From a checkpoint of a small transformer trained on Wikipedia: no biases in attention or MLP.
Each number is 500 + 40 x the weight over its row's rms, rounded and kept within 0 to 999. Layers, rows and columns count from 0. Numbers have three digits each. The size before them is the row's rms in percent of the matrix's.

# q: layer 7 attention query, 256x224, rms 0.0861, rows 60-63, columns 168-223
# k: layer 7 attention key, 256x224, rms 0.0824, rows 60-63, columns 168-223
# v: layer 7 attention value, 256x224, rms 0.0631, rows 0-48, columns 168-223
# o: layer 7 attention output (transposed), 256x224, rms 0.062, rows 0-47, columns 168-223
q60 108:516505475401500506546480455440452525515435514479456582541495492464495518463462581412526488538576505474532491499551516477487574490507545476506498515552483498516553508515
k60 085:468500516459530551536503496589591534553504486506485508519499459522487525502505543480525503495561534550566491482570551429575454486538484443524532549502488468532511466447
q61 113:578476500464447474554535484490464536456480508505561615538448633539405489458497544503567534516574429479576555475479497525512559548497556529545489524533520513544520470420
k61 090:524372490528537526470504365499550519510572516452530478528446491394523501495498519575535481521527508448547556471538501481534528440432555492503509529530495570488464515513
q62 092:459430507472548571591488453449453503514446473543511485562540475466460543486435538538573427462506472536517556479551468439479567462436449505499436448544444439536560523435
k62 097:508455494520556488588438518520470519515519540460509533523474506443482502460521491536445465493463485488503569447483491488475500452471509519545513519508526523464478528510
q63 088:511447524595524415474579536527501541507465575496572554536421519501429547539501553497487473560522494467510518481413469456536507537583548518524606509467452548434498550510
k63 090:498473429489451507545498487474458459469500459490469460528524459470554414531435573487481509520536442426510573545527458524505494509474464444450496513507520497481467506411
v0 097:522558560479522524555441550589525584527581596506509504564418491488456549497525501508509547476504523567490505525468542476445541546463466515536562508458513505521499506483
o0 101:453455540512563502420536555510537535484514502503563448486501496502441464490512446474499454463557444406530478506426573480576495529503513534491564486445453433523502490468
v1 095:538483492533553544443529433531551542518556520501511502478483587503460517481533550508518506499437382520444473469539459471510559563489468495455449533513528538466549488539
o1 096:449604492513446471494413532456449421491509494519482511555482474529493508521477561428583548495528548491518504451568530553459534464540527486533480463542523526501515534513
v2 093:493521567473441577519435479454426423476500453460506520498517522558525509514585473464513440530500525509518470520480522488566444434588485551470454497520503506539465475445
o2 097:540560502530506494507496481467592574509457421574555583581545516542549529475502563552428549465449549519510529479502502426462460440450444468493474458501508513478569573494
v3 094:450571501481533534573491556557476534548521528492508492550595478493498504543508494493453485440531454561483530490383476549476524508496451493518484482509464551557460553529
o3 096:517417496518560428468509523525519520481525547560427507476460517494506549568505464385469521473532535502536452468471458522505409485463482522572542479442516463540487443493
v4 102:544564478510543504461500529553539508495499421512521423439541554527528570481480465482469422529383483486472520448529554467508469473488465498477483462475533467526480535521
o4 104:497491450496461527516520511470485584475443426476481572533481493500510503446542517484476421520541508557538510539610539478591457504447479482490518495525573502466496534466
v5 122:516491554475529513486493526444489479485451520537505443443491504471449453536407507496549483481510445445525484460537483579535515475505524493561577465451442515448507428515
o5 120:483500450431386490524501492444533474484536532427599479534439527466454410571549543487497483491569433507485443576455493464482437538546502469479479555462561522488449450498
v6 110:536488488421369506488427501513457483434540496502489489458582527553497499422459477486544511493532552555439495544497454550499497496461519520466513512477503442499480505479
o6 112:559550440418542479563475465521472593570420420567525607556508528521571476442496493550497461465505500509486592475498519460447479458428472500524524479507547558489562480467
v7 097:484506492455476501491495500507498495512540544493496480476564576498485505448468483507558523478545472480454499527530429493464538470538551554547556506529493479523511535461
o7 097:519529464517530490544521528504538496510548502536518535460486513474490412508487486557530504465519480436476517449517532517529444477489540631524489500532474510503449489511
v8 087:469520517549452529512561584506529488506446519425482454511541547490479465558522466458467539461590488439442541485472446565458497516466491480497444450507551399566466481441
o8 088:551529432479561456490538489520468483513428541508505491535475555516484502539537500573470470520492549541460498523581478527535504522493495510477556536509558543489480441545
v9 116:465565451502500508514501512477539442474500487534488529432552466563529489503484478579502448508486442527459531541429485500502515505500489528451561540474517459486461553486
o9 116:502442447495446594463510525517497443503523440555516484489453501481513418530413423478473512516538553542525555479476530521429504507442516553561490524527459514531506470506
v10 109:486512513459501554480454525485409510455497452531484445498534443460500466513536495555510539483482449500584469530470485568489500482509528509495529523445505513474486542510
o10 111:489492555451501541514453527456524485490520500510561493520455488414516541490503482536424516473488533449527477517488529462526502540454487476534453504470509499521480491453
v11 102:566497529623564419468418447460446488512487472438454497518524537457498502533570570486523455474455487532461485380514493525510485465520413488457444474483498487523472519457
o11 105:458506472409474476520535500480503469484449478532417477569506483513502497490456513513524486505525573500482475511548508505524509494541497477507437507510523497482522507502
v12 117:450557461502424487520518519444514409524561491511452437513508512481527530533543548497487541458499552515469494550426498530459531454535456502486468512509555433526496565579
o12 117:543490535522547513489491511543383502563547496492460450483480555549520517502458480458506519553420554498416473496526495547521551486431505469503546478518505511509510426520
v13 109:538454445514506534498447419453470487505551462517452411449533551483528480397498483426508537525492482535525481555531470507421493464453463508510468520531559417502465508464
o13 111:479575480382561550542497498499440498535522500487401504490488486496541410464504513550526478518507551399487431513617529546513484464504551512525540461540554493516511490473
v14 101:485503514488546528514463468421533520508469523482446507387510621513514490488471562517504471450524499569520511490500515509403478470528490481487533580501530514533593511475
o14 099:518564434519522484483572505503561511462547444481563551541458444510492464524542647520499498537533502462494511493522554449381516457527484468522508494501513448461543463521
v15 083:450529430514504577505556480594503478529488542545505477485443490554547493484492470487478485552513529529491528555515518428474410502513567476467560470540519462501530502461
o15 088:506482494537500551440569510559548507503518518433535495416465490496480438550537459570482473493560452528476500518541513523542467468481477515514499526470507444468498446493
v16 094:508450461565500577434564581579537515465476502499504499535449513572495425506510486496495500517497560530472511528416467546499509545373538506523477479534482450478454529462
o16 096:501528473492487456513514482548453554552427520474518530546465569505483560498536463464479446540533497563443488500525491459514480482464513514567549485558561531489521512486
v17 110:494506482500520521525526517488548562516456467533508493557578497486425523541481548486480485457470465552529474436409532515504558521493440492463472526454473592548458509549
o17 111:530485550527454459510456519499482502521528507551540507491483513467510609491484500403487547433467497572493516503511451486474516504461471529512494494471516492529571444549
v18 108:523489527513543511480468433452491490523526449504529568476506496478476489413514533512501486477427426501540470521502476440573505489605486523499522500511421523472522478502
o18 107:452483495525466499477433499512554477502602474555480455506525406497525459466426490436521488464453504540531488436500570529440472502540504504527523462542429484498475565449
v19 117:461480569487509475554468434442530490501548470485502453449450487487583496536489513473426509582470483385560489567542520501466427421454420465507445480487548482537448549449
o19 119:513481516492549623480533530447559520481555444375462487517472451471534456445511474520485471482560532572510452548571515502550448489470501433432453514494479509485566468515
v20 111:536489494484484524500525561507447561485530533517438374539543469477496483480444492474534490459489541492381490496494471591476555545464487513461473490468498505511469506565
o20 109:491555483419544428536452505547393594528393528555552560523489520504494522519508522490453478484497517428507486556512489492536553508432521517491546492493538475532449449514
v21 094:512498480452503557516518487469465555520476545516518445431429596496448477532502574474481539450474454524489520465550531527516501421505504472535491502473515498483519432474
o21 098:433541491529523390453507491533513481475538494438639434477429531476473443584510532522510470552496523436470471478556530539449545520499506456525522505489470472451486416550
v22 100:454526506474503570525509539529496480524525543494503463482454497503511503562575510574483551522528548451461523592465508548470564519565457471531493517513483480515553477514
o22 101:496469541612573451487473482587503546556538542501516501511489499530512589497501463484421486518467501499472466530430534500532528476468536509468546457486456477511465539510
v23 112:473434514521455538469474450496518536537491472454531531522564484446539504498490510444473494498556495490524504488532598488468528533387476472491424514537539452519522522389
o23 115:564521508379572618466515490464477449499445480513369425475553479517497468445535498592488485478445540517515466514544478448503479469561477526517491528520532406483543491499
v24 103:519429475526541579506580520400521512510426493513483459555489578489410493540483616523492471432502468536498496415393485527540547503468481520503511521469492482543456522477
o24 104:514590491516505430482467523519440470492495521501569411547453508437489489556476523394529466530505546528465475500574485502464480548475528497542552511537498504517503524554
v25 099:482441507501570528520496504456512542468385550484502535505537555486439503423459461516493484412585472548493487528507394515496492479494522494493578534520483604509546507551
o25 103:491543453467448397485492483523555531480491496467512489493414551467543440566495614452542494465507495517562524498473461484436424502478500512600544512489479532506520494533
v26 097:488456555437501442570501478489490537486525521457480527553429507498578496526525472464502520542536541441497473519575500575547486465505489485543519495474537464483458513511
o26 099:480486571500570522508516508477556480500436486493536404481535513505486488486530497609488522482469503433546544549476484477554536532473478486475445544484437487450439533494
v27 108:512542568451462487488482513523462529522483522520505533486501494450528509432543460497542568423515564511462481510585570435509513494495468502438551523491482461469532470499
o27 109:509496506509547472452495458511522559499495441582514433480541499530502490477534542599469466520416510438573497525424515467511524528475427509560520498448489427469431472442
v28 121:503516526468491490508502510566490511519450548499463531498435468468544519496458461432549516517511507414446520477530501409473488520507461461484514505566452558502473464504
o28 121:479445503518449461488554485523506511492480476512467516457528475571498536484483508521502517541491443529486478530465446464532482526522473519455429522501496423419495530487
v29 099:506508447441529550434474481508512463512525509518502448454468567467448525473556519502499484503433493623562548462582488494549456555500445484508523473518510541465526552422
o29 101:478498458444527447514474501472436405505545546487455505475415520504505386560550509532555501543542521434534464439570504568485460488537476441591493459499578447501546500454
v30 113:475560475503491508515571498529533500481564489486516501463600474554488488535453549514480515626500439492533517554495471454479554544437463502428402507470476482484481493507
o30 111:589503480528506567514457543492505485576536430531538563513496476510492518493459374476472553414465516653447574470525466542431489497485497507436453514492589573531546466533
v31 116:418405449387489527486596474472507469529391482494487556531500532504492455468529488522483478442564485504508459497537458549479508474501568523551524545540538516477524470511
o31 112:585552467563513419504463466495500447504504541550498504446531507487526525517554630533477547532415497483478565501515450498424523482505465484525537492500491539477471516497
v32 109:512456517470476559524570476522448569469493475484535507516420470513461464521500514511498565492451477493531509541511482538568535509497478504540533525482449498462498410502
o32 110:454507564540494505443435489492508434500481524468528429506591511514491564484488411489509524443482491547496517508515479546463556503524532444480507507546497556525527530518
v33 091:427556542540519482510456595547510504511535558439509504460568553483478469543470532524525587520558498449474520499560508472452470492583529493468455537511540433550513525445
o33 092:525490561531500554501555504515544488514525495502445548508521526493531509438520470537530555494488514548463524526482536539530519447550519551446445480467471509506550444525
v34 106:461483493451484578457507530551527530556434517463515514483572497536526445530459516446507547460584451466515494546530559495485547477467573491550547521547508477511599446508
o34 110:548494484527464537515485453506569505476528473534541461469518478556491467468561459541478488470518475595500530517460491479450496478501456569533507499501535499503483535501
v35 111:521493461472527486460510427515440549540482473508454439529438507517558487465502457485527512484480564520449520536501548477580490500540524503486580554550500550533472486524
o35 110:447492509488499457551544460539461563493392495495483524501516548548552545493526552569463480534508516451551541544517476509546526469412450477567508496510497393466489504498
v36 109:506467488539517556418482467514508568547483526478488535464560513495551540495488522521528523512467423498465491458551564433435507625432498493530427517488518442524517460429
o36 109:496520465460505508521491486503547450471435480538409504458569460493493486480507475670451511477489518482488509494503481452467477511543483544512439557452519430470472519475
v37 107:490498488492507537513550488496531454476456441473542524448518580536519484549547550468466426505429512475522534441542510474517423475529434469494470550495506478533524468458
o37 109:541569486563492456489498453482559504491484435503482541542526435525569513498521522478511509535455544654508526446567489488411501467475474391529483446563539569451543554503
v38 095:563396510526500574439507527525458472509531517473416429453476524534469476420520460507555507493461462578500481570479441489469503545457487490530471486537440486482477518524
o38 098:468497475397476460538431510547420462514491513509444520540439477492538469466479433486482457523525507472474468484566490514516469488506561529562511470572544523500521553475
v39 100:540535540504520428580493474456500495432507545537493469443510531484520533512556490512502458517461514403491504462460496499529548511480471481424459499441489552464488528605
o39 100:464531480587500477519546501464438489498542534509480542530451468535510580511409541381537494568553479430490447510468513482532553532483547492443552483478495505518438423544
v40 115:484586495489539456486444529507505549524536557469517488457536487476484510492484496549493501523612475500506468476442437524445564569498486511491419553497467548476543451512
o40 116:467471489489494523503527529500522440531611538527455522469477513477485492512506491454516581494543505433469480511468512547538464500580519574464450511446522513527512422505
v41 098:490484440505489464517476475533423567531552550504504510539573522510508453465564543484507543466536484571542464518629486481466542550474596489531495537522471482526552416519
o41 100:462532528501540495553446507499529501536535485506532485459544445524515501529529453537516563460472496470484513455458481531489524497537512501554514481477487490480468522498
v42 109:549503494529502516536469491468493538471570544499527482465475497491446499466412513484534475533544438519482453550489496523482552508535498533516456510468427559487481509581
o42 112:442475480464430456555492553527481545518506483465595593530463503512478507494459491411491499481533459403499476525468484503492501520529524527478526479487509531538506511518
v43 100:428500488479448495544499483457555440549465468496489564524549455533530499484444479487489439574570527441500490529429460548547498477576508530491531522522489460533429499543
o43 104:589491475493493536497542477519538476502477489516469505462520500512567426545421472511470563425461512627478589513475436511412474468471490537449493536482459500537520458537
v44 116:494475479454485509482468495500496463495511521479466552471586494488485502457525520517517525463534455588534519512446497527549461460481440518500469506460478503453403534596
o44 114:596441461462499410464456514511475379528464505601457440476454488488490467539438445500515561455433539450522550460503431506428532507492490510527566481481508561569509447491
v45 097:510543527507572461463477460527467567597487558500550498494496530487481523541539543556479500510472452531483513499485569533459559579493462441501457483480490524528610456482
o45 099:439460471565539458466506522523552501498562475502544469496506485510477528533518496465525468537542480446513479480459555561521538510520505498521502477443487486477484518493
v46 112:500456443470560440453507543538478521508504498525496504532485573567526546501530526552491476491482540573441531529484494569493504520543574482555556476483599449523596539467
o46 109:473497472587516447546543483504531519511447548497542552508530517479504514520572544562516483483573498492507552469487602549533513463479484473548529486488513528506488561489
v47 101:452415466489475540489535450443500435562436463512504510486515480484526459478523538507457446520464376421549468530497511493559502463557529501480526470531540441490544502487
o47 106:564461491544523534478464454496555421508607508519478465437522418436530445506455492536468492480421522590477525467540498521430496472492494515487480536512439474496442477524
v48 108:500544452492468478512507530507436500476505465543477519493482474556510516515500456507531474538495478448538485487486506452546455523531578520542529527488437463528458503539